Each number is 128 + 32 x the weight over its row's rms, rounded and kept within 0 to 255. Layers, rows and columns count from 0. Numbers have three digits each. The size before them is the row's rms in percent of the matrix's.

# up: layer 6 MLP up, 2048x512, rms 0.0541, rows 610-662, columns 128-255
# down: layer 6 MLP down (transposed), 2048x512, rms 0.0134, rows 610-661, columns 128-255
up610 090:117129179096164122175157109169115118149140118040100121120124102153100129123157138188170153147161160073065098092140157118130130134148126084142148087102101100125161165173136138116109095091158124125087141066114081128113126159105163118073148193179126173147145078123099144110166155164074101128097099078090145124100173190166133132147063106219141113069156113107153059119149123143110080127114
down610 091:110105139138130157153087091116111147106111127128078098080095150136138152154146096137145215150136112096138118124101081092105125138131095059107151191116123086145073134137170126154112132149069147118070134100167104075114183123073139140083091090108093134189094154147156185171120134136173101112088154146106155094145129167087113130132149107143119159122141156139127166140101164116148144082134
up611 090:121101129137142058110171201119127182181095127170094087115081115093111101062106135098157133121100144167135109102068147131136140148117087093144098137109147163104074163161100150102215116139150165133088157070092151107150112118118122130151149176174111128125187115129141127098087184161139179136113154097119139127137180143093174066102126108117140166186117170102165093131125117108137134210131
down611 091:205102180094143172173098137113171167130082155113081180095100247122145104117141091101072155204110103140159136080133180127203114160144117090092138093101112142116151101149072108138102068070164113133067118127092149053124119104119120116147177114126117100165121170109120080153156103098136098109135198092089070182147178164094126097122148165091155108152161152159101160159105205180134144131151
up612 104:106164171139124134153091130100120165116139096091147159121159138146116185084144135115106047117157118159151138125131109073146140156188169169094079131092097083118132163176116100113116111109118151065206093132118111152152148176057125177136103163165105101203138118137152093116109143096140122105183168110141056083104107167080166163109178143134106118185130111152163146086124111124125137133189
down612 106:089114169162154144130095127090153159132055082134125118188099169177156106119162161116157060128118147156167140081116065120087110096161169124177141145123098081108123122097125134189188144118159124172169180150179149089172080088072106128136097161073098116137165150147192073114169109191170160162151172097144111084080164097151100128116113110057155118132119168154131133127095092206111216092178
up613 077:133097103112045170114145110190115103117065091106118118136165139129112101116145088190139125156136089089111197153113135114083182112116121142206124050158142144079104151148131124144121107145114128071130111118093095143149122193136104111212167142082160040104106140097116172140115108189109081175123157142154074170138149181097107136125132135082149139117196106077142135176108130173072174132152
down613 074:153090140073193118133094118160080135156146183068128104132116083111114154180133152136144162075109080144081147122068150144116146129163151113150085173075110104124150148134153142116132138173120187145089104172055151115116148129181106130095106153159138109144115163145093132152161186127115066082190122094168122157140103111169064176149126077091109116107104122180145132108130110078117128114094
up614 090:176107132156096104093129126191124065108158149119140156110109077148130140118163155135124118115114103134158137165136130098122081101127135173173201139189177155169124138102154135117183130156113079167156162157143147103141159224149138092079135131094129175106096062104137093109121156049081124124137160143154063074135179119158142142111146116124073160095162108166144081131141171160163154162119
down614 094:099119120203125153056141177143157142122136119145095089182141102104197156171129084124232097131130062128137184155151144130061094167135138121148080133116150165157140081142100116104207116095148142156167122134091153115127106110143133104133102114071062109143126092145083159153084111097120177086120189125173124173138141125162122175129014142138133149169112108134127112151140150122163168116081
up615 094:069095131107164110143159098117037060114108091106110152130150130064103139127097167082129154142149092128120142176154127104166095102138166169168119188066132144119101200143114080158120127174095108107124131211134177103121122161150105104187191135106116191009140133150156160156148100140106098153111150199107168110124152111127163147109111158182077133146073168122132148092156134090144118092133
down615 095:137118097170172167161113082147140120134084165136165135116104136150143116153145101089120130164129141082100185169124187096140162122166109131192107135087129079160132136187117110166113101192085114097139145170115189130149139109182094132132156089205162128087129163137115161087112082133151128134180174128121091085119177121114095125158135120159197174111135171120121101181118109136157077095151
up616 103:145152123116136132154127128163118128114105076146041111114065172092150157097141190140133056148074150157127117145108159147152104139124135127109106120055117127136114188104087112157137136122177155102182170169140087162152101128111089161151135118077196176119092142121057141129128149174158163150135138034143114119129097089061143156138161146136090102163136078129131123126081088134145086065143
down616 106:122117144216174181146101181101127168145151110137124148161151145158136141139153153121109102081064198082143138134120149164126167121112151095149157153168176187077154120108117107139093142145142049165127169089154112132124117133128095138075133179158129179076121103045115114104153065073149122108136102161143113135112113183095127131121110148124155112173152145126063152089150112148090174175191
up617 085:119125166145160138087145197090120122137110170144139149136168078148102127086086143116101107106161127130154150125163164073159080123050083065088145068163111177128126157188125124186145135182079116115166131163102143092139085127053188137167069095137069093137079150112131138193132127060140081140144108081160143140135082117176168112087152106190177153088105152102100109087159125108099114129113
down617 088:123141154093174098127148100135089160113111098157094096174170076172084139199121233081157121081148121092122123145087127082138146162129073110139152161100165122150142145139182130126121138173081052183170160156127173082132201106157123132151077080102111106094131077111178184152146133111160173112175172118132114124174126169088088147168125104143130115126058123130108079203093101121131112132188
up618 088:102112182156068124120116165107113120107147165168108175136131113143147202155145115147197173115131167144133118129062177131144160139132159119140081110179089148078131086149113077023125150115100093147109115121185059136151133158108152141098127139121128182147183142192119102144117110129136050139144124123086119143152149171125137153190174213182098130136149127116144152150095097149102109193100
down618 085:121173107142090139159125143116105156102119163158123120136182121130153049139103101115115107113101116100126118139124088138068099115110175127163081077093181150148180087107149175161088127122097176156087101091188131134137118088140121132152106142119131156142190117091109078113143114119136152135116164147091139151108120144174130112106187106125125111118108138097159108078094133132117120149152
up619 119:059101118127158146176128098134147110113107157111146101106086108125137158123183173140187065183151137132177117184138138075152138114073144108113105083098067102168157182084124141110193117140148165122124082130090165116158149048141092128142188127079154142162118144117115138165115143106133141169126103139136123147152156134101146147145054072136143076142117135175110111112151124128074153117147
down619 104:095138132147214112075167116133099103155131177104152163104103069109115156093190126154152071121206142105098156102161097096111140170102127163170130147122133130128125131130197111118141102136111113123042165143141097175175054138154064127117123161104156123128097106122082129129139151159177140135094115177098101211135145148079144170105118148086129108169097096142113146072120150172156130130115
up620 103:098109118095107152131119106109148131110125094120147158164112102103111150106127075177104110161141146061162138123161128160139144126144108079125089155200186124128131096153135142103164117141116071111138139126133137073135181240150087100158199139157138136123135134143150086148109105080100166131079104122149175077133168132119122086077127111113124136136128154127197153053165122133041138228182
down620 101:106113091146136121115138111110109095146148099106082121100137136081109125177119149084149124146116104064129116134135089130158086118085071148133119129162124051128128132120166144141162085169090110095101128092191146083127143187139119157091117071120117072099133183109128080135191173208139185103099136103143138119054141105122121132111147106140117099166142121114161135072096122130080119092059
up621 091:131157124115097094131101208139151128114098134134129136082115141137248174081096133144027141093090121147078115170154119161108150145084144149109152124151125176126136110102114114105136143104047102152128145116128127068093190097103112110127149137105107111079093101173158138101163133091129160114143090162086167108155149029091125096118065152083099128102105119086094165157105155166112119098113
down621 088:111098098157168095097105117117137107127154133152151118099135104148126131100147124081170101183124130098081085119077139101113092123082131105104157099136126136120093159097076152078041141138141171120119147163146135144155116147081065186095158092118143111123158122138103125104104134166087099131172114071100136145138147147149105121077181107131178163061137080093117116066066124098107105177138
up622 070:091167137155136153152175115077155142186199129133143090151100175106117141109165168105112094123098086138096158094138068133137120130210187147096118157154047092066103200084137154106116120143109066128159160134154186063133154076043158185142162096085154180083134116156102154109064102130093147189115151134119127108137070091162091037140160129082063129169129132124156068110163165173115093128128
down622 083:104130160098094134101111091084178159137087130115104119127146121110110098153134055084148163086116121139118127120178144153118150106143078151183111088135156103122116163082142116122156087101136093131130153133133152078113149096096126130103139116134154114139092042063155155123166121181104096124168152145171178136223090113154154099128096137116131125130144039079159148117200078091108122143168
up623 104:104105156083148132153163109179164116123118115147150064103062148088139114109192188060155098090103182140136114110127144115109095166091085197093159207172038108072152129172105138167145115187137164126111088154160178194086150106091090178090086100119102125108154139146104139124172125185146135133068064064136106162110090157107116109157134166163193078125134102179162112097088117142141125059095
down623 105:108136157126111125174097105091090179099122179136146083100116088119134107101080115146165159086085095078108105090119089125137113135136154133117130112127129125063156124104077108064086120127100095148084101107144168156073072136110083214119113123130139125117164108086135140155109114170100130147146100090143114145152095101142156060149140131155122087147128118148120145133097150107185179146082
up624 108:147156034141125133172201107181136073143185116129156105143174163113110063076119100134168143141120126104118115122107073121111077126133131118075125063141127158117119145187151000086130104105215152144110068087113173112166103099166171180133154129225112117132093128137128096167109170103166145136123148197102137166167112147137119063146078167213096113094111139123125102161121121095086137172191
down624 110:101026164109116103089098123146148106093137149131144127068144110127118074127199132106190085128121145144099124137149173099120009112131167184113139108131102103134135150146114158121169049171123086193152098103156070144122109102081128157091135116088080089169117126121076128172136148163135094067142107201179144105144171085110194136127121115113112103089139075152186155178117125064113104096167
up625 103:061143058107126105170105118111153091159174118093191112161133069135136100147143113152115147101171128140158191136121166109138139104137102112123141120237156141121136157178126134202043145069176146125148106159077119129133113144123176137160110123119142114165095105129151134078173119124115135121145125122134133057160176121142136121164101110041079146136151107169144084201141164101102122101117
down625 104:199115095118156128105128139171155126156177122112088159124105095045123110125094159067166133183138113102096133144136111118122140091139162101183109161153160114140131130148092109139085161117190122096103128099112086138121072078140116181187136162133117127150074119089116117126095160159047136148126136110096084127144141137135124179221157076176084079137117144137134152124153150158111117113104
up626 120:099140107126157141162128124165086164134107150110173126100137046061091122139122104133155135133191164163156097071063139101151124161107121102168130134058099087185138122161109162163152121179195152091098135093197111117108144100186112150118176071128114162157114128121138105139101142043102135100120131113085107110095134138181183094154119075110149128123101198130124200130086150118122148143068
down626 118:171099094177158208158130137160148186124081156130085161161153149110132097115118146086137172191146147109181145108154070144113160084153172116162168120130109185145084131116151168082117017140119148144161085129110099144143152092190120126142146121137121162148106143097098136126160090137110220103138193119146132099130175106099170129158073117144126082097111171122160105096125107156185152107114
up627 097:138099125053130184137100181094134147137189161161135157156074091142133108164084106121136167156136149149102117086153156088171110069187110131148051134126176121136137084081155176131148096082124145116125141104114101103151157134091113202127131145139120133169126123124083122131142059179086151071146109119061102056072189151096097139102111124135079117152161110160122057102120135159190108149139
down627 097:119124191063113135098143137165091056120163090132167141125079152173110096131147128130132125104147159111139107145096134093130123110143113094149107189123163112122150075157166194161069121098139145115112131156163145088106164141151124150106054125123148153145113099186133122145131161129156151095137099165107115122022127134129096075093091120085096114134130096115174142049156153132055133045153
up628 078:103139179153137075101131092129135163126128140146140096079111103171171175120168158126097101123189100155161128093117111076156130130109063140126068143158184133101125088157162154151144199095119165153104107147177128101112098129067078112110167127194102105142065155128148142161107108167101101205046128144112143149095081128164160124117064137094139106055155148108157092139075095130124204140136
down628 096:094136101121121144111132102134175131139166144140120117070108087122150108127060092100137098113159124168176106093140190152102061131147078122102163126134170118149179146065109102136139105127105167071124147135112129106143155125092168097090170093126146123177141113128192099132153046149131081087115170045098127081145072175123116158141106130112156136106109122145148142094128018110128130087194
up629 094:118117117117133113135145109096110143138123179165120072117131150086107173104135122114108128119166155098134124053173140193159152112156098127070169141114131104166159137140170150127143183137123121105175164131122131085109138125108177156152131135191104129124183153136177152161094109129152102132136140166127103124151129156089118141130155206090164044144050127110126125102083086100134096099100
down629 090:116132076091098190167132051180097040166095054080070109098112137168086135163120120102119151145149104085138123157136167151137121099138171125183094163137118138140163202097103050096107123124187165099141097144091105092201131112096125185147106125116135157182075147151096084111122163110078104110125140145122129145177123153112139135120091159173099101151118100141131104166131181116134154151127
up630 099:226123171124159093103148159159132091107119131176075178099090146135095137109170148127090177155133115057114160074101097166136106110087185171144111151112180200159159115112087163169143134201084104091114164157070164112164120144154121088132115136130139172194124161100103139114116085155126110143094157135092130149143142160146118142111171131178127130118140100119078155125089096056142191128159
down630 100:133158098139131100111134097124131129107161130124091140112107163124154087120110096102152129120184149140117158072176103198140106129151174148034111079158107170112120126098113165149144184127204119117163134134157216100092117048145084126112125103116180142149152168175128120094090117103101137144114115127086116117170114187149101174125125143148078110112130091146163113186091070106193115161142
up631 105:093165091068201158074199124185147130142131087110117111126130114148110088116118144228103068152161128119207148146095140189171106150052104173159116156145119192071151141142117211083102143153121128140153116129155105098139117169166132111154109162158112132110131132191115122138127125104110121140117107145155141222076145148106202059157162133098141130132162113118100107169079150152116109124172
down631 104:161098136127138137067146141168129118153128126130119121138106130158158156119143104085185194143086154097109086118097140159139181122143127106140094120089133091143192147113110145127047073129187165080119040111116112097096076140136159137131073108165087162151126151120141184154108150130113115176095070151137108117122166135112149132127129164135161089173150112198083129127179111126127128101178
up632 109:144103146133117125190131057166153189110129089107109122107068171145148158195082154127119171093151092159130159172102169126152125149121127119157171098107149064135187162087125091091156115105193076186111126145131131152127113192176112177181122141175208134136124189148064109141124123123145086135094101075119098148132141128159102085114152164110147073155152151111122098078123183124139121079087
down632 111:173148135143054158106101066119147126180115118102120093138112109113083115148122145139109141145169099079083145171111140131077127125140142158147131051146106147134064119088170187135069132139117154099144173138111151143088135125187135156113142118130092094123113068096144136160115119084010126141103115050134135130136113141126154128069153126159152135079122158131042075137153177084142095119117
up633 090:111150136170158153195102112158192093116092102126118132114121118113128181146129176147175149146118131156149152139144112094090142107191102178124119132082115151157114135123151114135136119186125105088096123129130098114160110184180115101104142122142156131121164134148079098143124180153103198121102067097086131136125170100172102121141123154166143107180087124143159113105127038157161141173078
down633 089:154154109141101140149135149168172070087173126088084091127104129128080146138063140133091061119116127147161133087103052118148126181133141159145122125115112085045117159157127093193155151134148116175145120094153094069125193135113124171105090164180133185115097174156148128124140156135152101139160134126155069153118100205152131133097167110158134164083137134108134130169213153121129135143141
up634 090:129166146092120106150131140098151137090152129076144071102128147098195091178046173142141144180077165154116100096075133141077105127136103108114152137156066105079049115143112160137130142132094088103144089118139111146116180098124094111188069157094117123090117148212195122127151103140129046180119145151099101130112082134076133108105058137147098100157119194088107100154153125123129137129118
down634 087:119098065143137079136106148165085127173111100085145159163150163153149102125097087118052117204181051124121114156074103028157151068171123171141158097093169077221134097101073089202165118122137110141113145147119146102161137137216135065122067160073112143199129097103089097099074120109094133129178121121125144141083109134143154114137146139054115115135047117160141078095135159123118137062096
up635 103:134130164175200141112114150144135071130175114104116099193132155106136066082147138177124142103084158072126130154150097141137149111179132107112106124133110183142107110190156131188148158124179097134126184117168142157194152148133114131139159159089180183122134146124135082108119048119128113067115144140149149142164097142128097107140085092103123114091130126178093143197063111121151049129115
down635 118:104127103141111106113104153154136140161208109131077148089135088167141102120105123116116128073089149149040097141171168158108202162156111132168148126131134112088124135096163103130091111115171107100135158103069124107098086135140145138109091159102125136138121084168178063143118126139103143162120158090147124116122158145078096146104124131122118038116153151159062146177111117126150091070135
up636 107:201112111119162158111117138170161149137103115117107213056136162170118123137131117157185071140108182166096125137136087086117083147152127125132178078158111118110103069124168187130142132179131106143148072056108105127109137108157162113147168126089131145178132118108111126123195097166097143153109131124233105086079153186049115113071178122170123144091116112104123100139158170110073096133100
down636 103:108080172100160145204167061157080141107176072123129111101169087122186086070096109133144088108108158087108099095110125113073109112092140114162122153116180114101114063135112150092107146143107146086060139125161141148117105154117182107156125141082131170117147106135165131124167120128118110175081156111111204122174114108252148136135161141127161066132136167169075236184089077111105119146105
up637 095:100132166120054146152140125109158109109113227137130113156168170095112115159209180138152209083149102153173130132151134131171148087119127167107126091127162114124109155121085157105129143149178103153150099087127144150045141137120099121153151113086131084102117090110157110117093164156080106136075143139158110106157101044121148118113222126148169116096141104072140079093104140092095118099180
down637 095:202128163079127177146071147153151132149185145210118152109126092160120134108158136100162174129121072102148136153141086127164168124133147152051089139098128136151098226153119104113144056173143167111124170131066125173124103113094114119106079131067070146124115131105119144136094099132114087087101143092077106078123125141152164101101100125093142122154154159132135182097141131118058120136118
up638 106:072143146111109095153133132141107138116146097132095143100117114151121049157153138143129118070049143156112107133080175071155110151134167059080156151047130132135196120113161162090122134141049079130214140162109113105194117101141157084148153134130155163109129104144119203131160159083132146152090123203142120153085166119237128080122121122141104091130132187166157101076167116137102109165179
down638 099:132183133179103104119057170114166106085123114116069153110104099083105146098171100123159170104178165168114068059157133144142165086078093069136161136136094085139086149128101075127122128145148089170115160162088132138149095191125148126159106158086154189151174161163161131138147161122176102104117082132101160113114116115118195045163076132116145135151155106092195102071124156154127077157164
up639 094:081185143096090175196111177122132098148201131179167113157127116100136108086153170154155140081089125169123106096166178154122120175096101105120100158098146157068160119112158071124066158182110153138196118106149121141197141146088155097108135159145081142085164134142134086133083115106149118036101183129086125161152122126099123122106198178099115099159128075180148106120113053122223139102123
down639 097:131118133082199130109132105119159149110150099116167140106127162153126135134089112137115150171098170086146141185084087159102126117197140141083151154152075116094098091101136120085110129111075115136127151152174135113167152103128114083135171172124132117144088118092113095164135190212162146169172072145134122109102146119163161101145203108121138148111065129136091158175120098140093158127179
up640 098:133087098147148104147137153125121102153122093103156149104138138089134117149144149128145130134084122109152097097146199172137140159112146144118097128118081082130124143131202153140099081111151133146084110186115128119123110110130133164177096130087167154091101142116136139142093147118142135108191124147183078091117168120103195159156173067122158161095141159124156191151108101193064120165074
down640 106:018147129141158090140146117125151118076167093129136134151141129182114123123135173143128063117110139150163120193128104155133116139111169140133142128095127123144147101108131120137141116140081085057138150113134159158097150082118079076111145175174110161190126161094134085073111150114156143139203121161100189123101159095167122099147060162111049127070063073043180128112184127120090128115091
up641 098:157053100097130159128124109133128138136134144165157120143150133153134182121143154082158121145149071079121064127133142062169186139124098184147077151100120132144134167099146067153108159151129094165115130187160083142109144144109126113127152175137104128106117110136114169209113134085143208124133076131130092126112126133096132090154143130177091148117142119097045138139139105142129128127137
down641 101:126115109153149169133100129067124101144132095103100146157062078092165109113081140122075125094132136189079151163143093124081149146155047123136142098061150149205121119097091137159140083101151114117106143190149130094193153147147115141105101147156096091064053158119088148157106130123116167161100166180199122095073149167133121146124166105145171191139184136183142185190050140146149119087177
up642 109:060118137136165165070117113127125114087204138140177118165130186122152155137099096121132131139107106107141092132107145155143120089191165161088072178087115146152147193179114113176114059171144160134107130133190201150070109122123112075124191119139146116106140118145136180124093104151157115131119061149124146136156138113147129128118143079095150175120152112085153134077186123090158126127114
down642 105:114145203122130122087051136109132157146157118147149117177139133102151141055098148167149156147120134114120144125126168180145124092146114155123104147123114158149095127090114118167055116113092062099145149135139182079085153123155207137119126148145116164115206105105149091133095165140163121076126123198077132121148151141182109106147125073114089164115138068196129104131140146149147142175142
up643 106:178200158146170134149046191133142085166130116087089159159087133145119130205126121136106112120147132106123130085194163117099144102131164155075166052123110122137120116143138148131170198090124106143094113155123116135130212120103131084158101150093133131072131163107059119219116140108134153157078070140127122124131170074100152121139212134207204138128135114166134126102168109111065147150151
down643 103:126135194127165171216156128125162112131133107105108079109178108131156110091171179109159177053102178139184093120136109109132105114066138124087161106139127154124134164087134116128100111116163132103102150056113105122145138093108139117177196184168120148083101147147130141105185075088135081141118132101070075162171182097094141117110114158162153157117115117139136150070085176139095136111181
up644 103:092122105131163087184170143137193102152098154166160159097165117129116181111190109133133204117087117084107127143157177124153124074126160094138121226164080131147139143100147162138133167156154167147144143156154163189076126174113096112150112154140131129132087068138120036145172094139126156147034143118136106164152119127119143116105166077156151162180143123138153134159106194136163114127112
down644 101:144100145140108115125143134153178116122091131138230119137097153153135126104133114097138138142123139118139136118091118132160140160091126124168082093153129127088085099097121188111169091104131154083123098085125167179096144154076174159129102120112121119161128068123177132095171061103174128096098115109153086115114128150147108077131142117134159063105098111097176153136095101097110108157128
up645 104:084096148082114130158062134105048107148163120178117119143089082052106116082100117121134133114194160124170110161140133057107150131128142163189135138105093126128131133144144040170102198132124108183107165154137178128110076158131068095168112060089163161164104135138123163108129157058139156153091111105089132108134180101115088096104105141129148166156076105150180099117116139076154114147166
down645 107:139121121114113118129151129108160132094123108125068127144134169113127136075091218153066137124150109128144124108211104104142123121126102098073143169064117097108134170140146162094088094136083143179132127203107088067172113159147121168117096133157135087054133211176080104109127113201147112151079087075184125156116105165106130129143123177061170112114141146153159113096150123111078140081095
up646 091:121189057136119073117139098092127120131094093114146106120114128099116175115086166057074180156192177136152166156097042134141109165085140132137148124156109111124100154084148138113140155179168119108171167139134088181090131172128119115123184142103134086094144161120126136189121185155126145151068092145112071139131165127177177114093138115188109168166082157100086147130171135145123134168141
down646 090:103090125125156163144175106090148098138114140119087199091099159129146143152111188167164172142142070101125130087122117182164159149150135071106153203141122065131143177134124126149147157162118094141149107081211168146114131103107158133097092166156135146095082121148127126176185125153096088115170100133122150140064109171108073114130111121124128118181111113120196140105128151164180101163144
up647 102:089180098191103153155066157115151158131140103138098164159133131130114166166144139067109134123080176135163112159116148088144184203156128099134133112114167143121097159206089101124122126108048111149102080134155116091100105113142158083115111097147069080101166146126163118153150124157130071124124108147089131136132198086170164093118124171133118115112140120049158182169118182125126076089106
down647 101:117121125097111145091142123177065130158149119084169088100190152167085188121185124161097124099155133123144115182095100139151169117122210099162137112121117142205152142099136086107157091099165123131129112126151131079160144129127086103179185131181119105125170129078075118121118083121135137120160116147110101153164141085074077167103085034128124136146133126167158123130154052169128106173140
up648 099:120157127108070127099164165088157162117121165085139136141147176135103108124145153122157116094184116093105096203089199087135145135151105139136105099078200132107103213150170111121144111153135108191137087118109103205146141186115141110103107113131122089103174109079049170155095128090185123124159088163138159111123197151161148072118096169160141170084055084152095093077147122103111153152147
down648 106:152099123193114117111130081145089147105153128098091129111092060134126154133111121138120088180087140160135147182058137119099152070134160220081141168103110137065147126142129102114126159170118106142137187140122107119176186116164134085108102097164141104123084090113145150120155072072123174068156058135085123138107118105093126137136134072144140082071072131155143081098169088109134157091157
up649 092:098111093149177113148097135145095146202070128101139065123140129060095148136151122212143121155136170164172108119145159130176146101178107116150098076152136155127075136137113136120097048150138105124155102119142160124141122134110122068161173122107169107095127136193069170123154175152081166136115089093061107112136160186129116118091166163099124104103100084095081142096163102059127115181084
down649 101:181174119134161156143168128180078135107105140116178119114082075170087102153102074109131173090137111197138135173108154131106106191168176103127199149086109126099180089149184174134161065142136133105125149162109165131162122088122146135087115155155117121182137130131150176126131084141163132127187127108138090100099115119156115048144188150053149124076139125144146150124152140154099172110175
up650 099:149168162091181190180140143144108202109115124131157171081169084120104166071140129137080189128120168099087182141124164142210150127103113137143152154110129133159157161123098131114148097099154168164118129137147186120072156079151176169140106132185113102100139109141120121093148100112204120083096111151134116104119173126104066125138169160160106098142080127147096114167154118099176077103133
down650 099:132062161138117163142133142110199118188121073154080176082098135116130137126163163110135140127150117184104099118114120103156108133134114106157165097150084128178124129104133141116104156131091133133064071134200113128072113094127115154108066090117142173157129092122094164169147082098182176067088167127124128108110086111185117117194144166154162117121126147129115110159113197092144120097105
up651 102:133126146148120143084090115157157143080167091156121106173149182089120119103099123084130139084115110162148078155078172165178132176172149159141125108109152143175122138151099113125151126100154212151122109103097105128107118128121166150147104025124139137135112165099090121105133124219158164117107058097128139152114112102114174077042144082138168190111139067143217101169142115137077114172151
down651 095:130153164105115204118045152083151118140086147128115039111134132085190148156064151132145124149108133149116110081100100123148098047113100080164118115089156146213107152063119075151156116141148130153094149118121147108107087077124124103079152100170138170128025153071111121192135161134131143103164150088162155161128151116154128159154136149164115135096120137113131164153131125141129095087108
up652 104:058134164119125139122165171123136147163153168121098118166134144170138091070122081105158103132098173086129135073113149149174116182108108121118094167117131145143100134180095172081169101161116148135194159134119149139160164174109109131145170093176083153137134154179101092099098092132127140116158134133162129158194128137084149103057107125077117213154091093152138122143109130088111084202070
down652 105:136152135143119133190171113085150116205159102163108134143117129186126147138142144069094104155182171131147130120153133143177146130132058109135131202054107092120129166115105123128167096164152083127157186098116102120138115147138098136126120119074133122189093116179151091138138077196117182107097125152125119143115107143125152155119141142095064167143090089091083131183135125100085084103081
up653 100:190176118133164060178128145179109116151152114103120132139154149179086103134121157080117140141141127150129120134181065064070138151142101137150139136133104134139152128088122152149177131055147111137129110113118156109143131116176119107104123142170135158170085129125114162129106134070131072126123125078069087126121136097120124149110101063116112139183148171162106079053217139172149154177111
down653 106:143109085146090126094102076108108137105136148087117105115143105179119108145110109138125133144102116069175164090127076097146104125098175117095147137150127139151119141139165113116118096084181158131108141106151149157083154211123110143142163087105136193096141105165135138138104110096122071153101166134090158152144150173132066195178174189161132160116122094055136167140143161128161100142086
up654 100:134174090094225123158193087182132148082170138116149128134109146084089150129141168112145135164181180110107121112075089095164155157149090091154155171082094111165124146108133129123114138169112121202170109124101123151126132137134117098129119122115123139116108160154210072086086084102146143140124126193181075140165127101097093092114149116163156158148117158116101113072147102124134142089193
down654 097:134163154057169133146117132163125119145141092060162119119058124055140169135156094114115166156142199120144110130094130135178126161049180086117133193133196151142082088104195092079140110105050092172089135072121130124081106176186159173127106135117156094135139123149091118119067110167134127106144110112106087146157114146139161119147086127137164149152087125094142155127132150139074145166124
up655 098:151129119151148070160147121179097118133102092152146143094150124102095145120113139178105121091071124155158102113102137118120101165114162136091112113160133195137108184161157185083145136169117111126145128117131120133025106074105131150149165150187123126123119052087116113146148104122091102117075139086050092153139148169190127174117144143066140127107122086129130103097132136157096147108134
down655 093:118172104131217153106098128137103133090154185120160139176054175159132152104125166075167138136152102112184060067140190143108107132131135125105142142121122128104133100099143117071108141141117169124203157117083123163136101139066125152135016088140136118119207130122126109009151090137131154070135179106156109161165107118124083164153117171116105163138142119129080142106114088088180172152112
up656 100:136087098084219129142091127135140128134128138138155153096071149167095137100114092100140074160114074185129151115086105052105101154116105141159169121089078155077145101166136130118150171104146154135181107143166166165146145117167125204114168106115203153119139122132097085141186146135124116080141141096139101100118129148130165109128082109181157108134169081141146108119098153148147112178130
down656 099:124154133160159137124129106154097115148109114114120105087181157113103129099146132163163091150223153115080170187114066092165130203121130128153083043126157161114043112130155183138086123133105158139121108072128140115134101084089116093114150121146136166122140138116140110169112146130146166151091181129113112147169124121111105120111151150080159117134124218161126115180142162126085108173093
up657 087:079095116118094141093147082112136129156101053138207160079146133083131090083089088167159167191087128126157105147129147105154170121154073149098113142137118203133156061175134166156118137132168087103144126069116119144134155169132211186187165152119184066147114152136135169106127124127176091136072142115113150146112046125176151115110096174110133193119144107153197146062116110115183115121129
down657 083:164139122190151099144101188177104119117131136167130130097093124101080179129138054085164155140143121096144221174160104070056174147138128118107103156076175050169099110117111103078127081121095119093145082080117118168112105134080104095132143127091127212168116156106106127154153126117148175122193092126110062091170141112195156156088122183122128150112156188079130105137162175133121084168163
up658 110:163102149089120192106131141144121108160105186148140130118110149152148131071088115158086078157156124050147092159183168146098128110136098192094107140147098126109098101126143075073094125163209066192120156119114185125116141093113106111107118140128171116118133143132130139081170131122138097106173099123143133115126065082212128131152123160117151159147096106061145116093091145107083124144145
down658 113:098078071142119164141158073145119116129113082139117120067145152209087138150143165136116137141096127158115066143191176207114065156056201151152086133156106149112133116176097183144097130141131098185163092131120161099115173142108120122102139149088062133169128119117145165191116129142136106153149168127139158122186136103110063093101141158090099154167119143043077139091140155131166125131130
up659 102:103161094133078158168116114148133109183162153174133088138077144108136139067185094140096063158169152103131118124195126154213100129125109136103158103118061130140134144148125157168154132151148156135165098118069132090133087131180101091141084096112140108152143095110138093100140168124212147104161081158166150152138138133121122100119154150154113168110107111134147086156135120134114092149067
down659 108:144129096148183126080134147152090069136130117111146161100208086144121105116134106161078076146167150098123132116090095122143098118103126144177106163095088088087098171083157115157139098092078140124112054125147135076139174155055122127166162131164099107170116182099157075115131144181117146154130123139227120124079154119137105091108130101082083125083060126098075151133129137122142108148126
up660 098:202158126085093125123162148110091120156064119195147120165140138095117110133119132171125108103135055124076139093134173157114183144166161093056176149188130099124117127146126113097125105148142129134156105149107112116073127120152115233162071105117233131173166188199191133095135102196113156149168149158176149099116153107114136137088185098135134091148150175140121116090115115149119115091162
down660 096:164141152136155169125143104140137161137128109154211134121165158077097134183107127124132135176152165072111128151140108114151146153100070108159122148112107123172112086125160079146099136148095121109123186129177123099114076122116137111142105084152163124162109151169139134114077143105119107143084111150151150124148177119142137153142125105128159149233120096137118159083130133163158157152051
up661 108:139151183155119152193105134136103136053165143146083057059086174165093074125102145115156119125092105170102124118112122140143108134116138125153104137112176134117152168137153148125159102075092188118151154129159123060145121150141108170126175144151175131089087136139111122073070131071120123151115129149097114154150175090131100186090106072116206130142181130112133088101099164122150115111128
down661 108:112096164176092134204146096076151179112159141121105121141097099122161147151104166104190112123084130135118135152089158158091089072168128116143109164149083073122142127162188146110114061151157096137109178112085122126134128094122169079122129163129178105133175155151121165097154126133105119081122137186096095098058160120151132108136133122114119156135114119151136165124134129067111098113088
up662 100:155105168096080094078115104155096158179121085133113203132125145157120103120086136052068108094104133163147204149108198118140155153125123162157065174136165087145138138117142120076111125113095106120159147184053110122094118153153132070173134140129161192162095134152146131142147129111148150112109071135157087115071081080096067120120132126160110109161107124141114197165112149094168136123101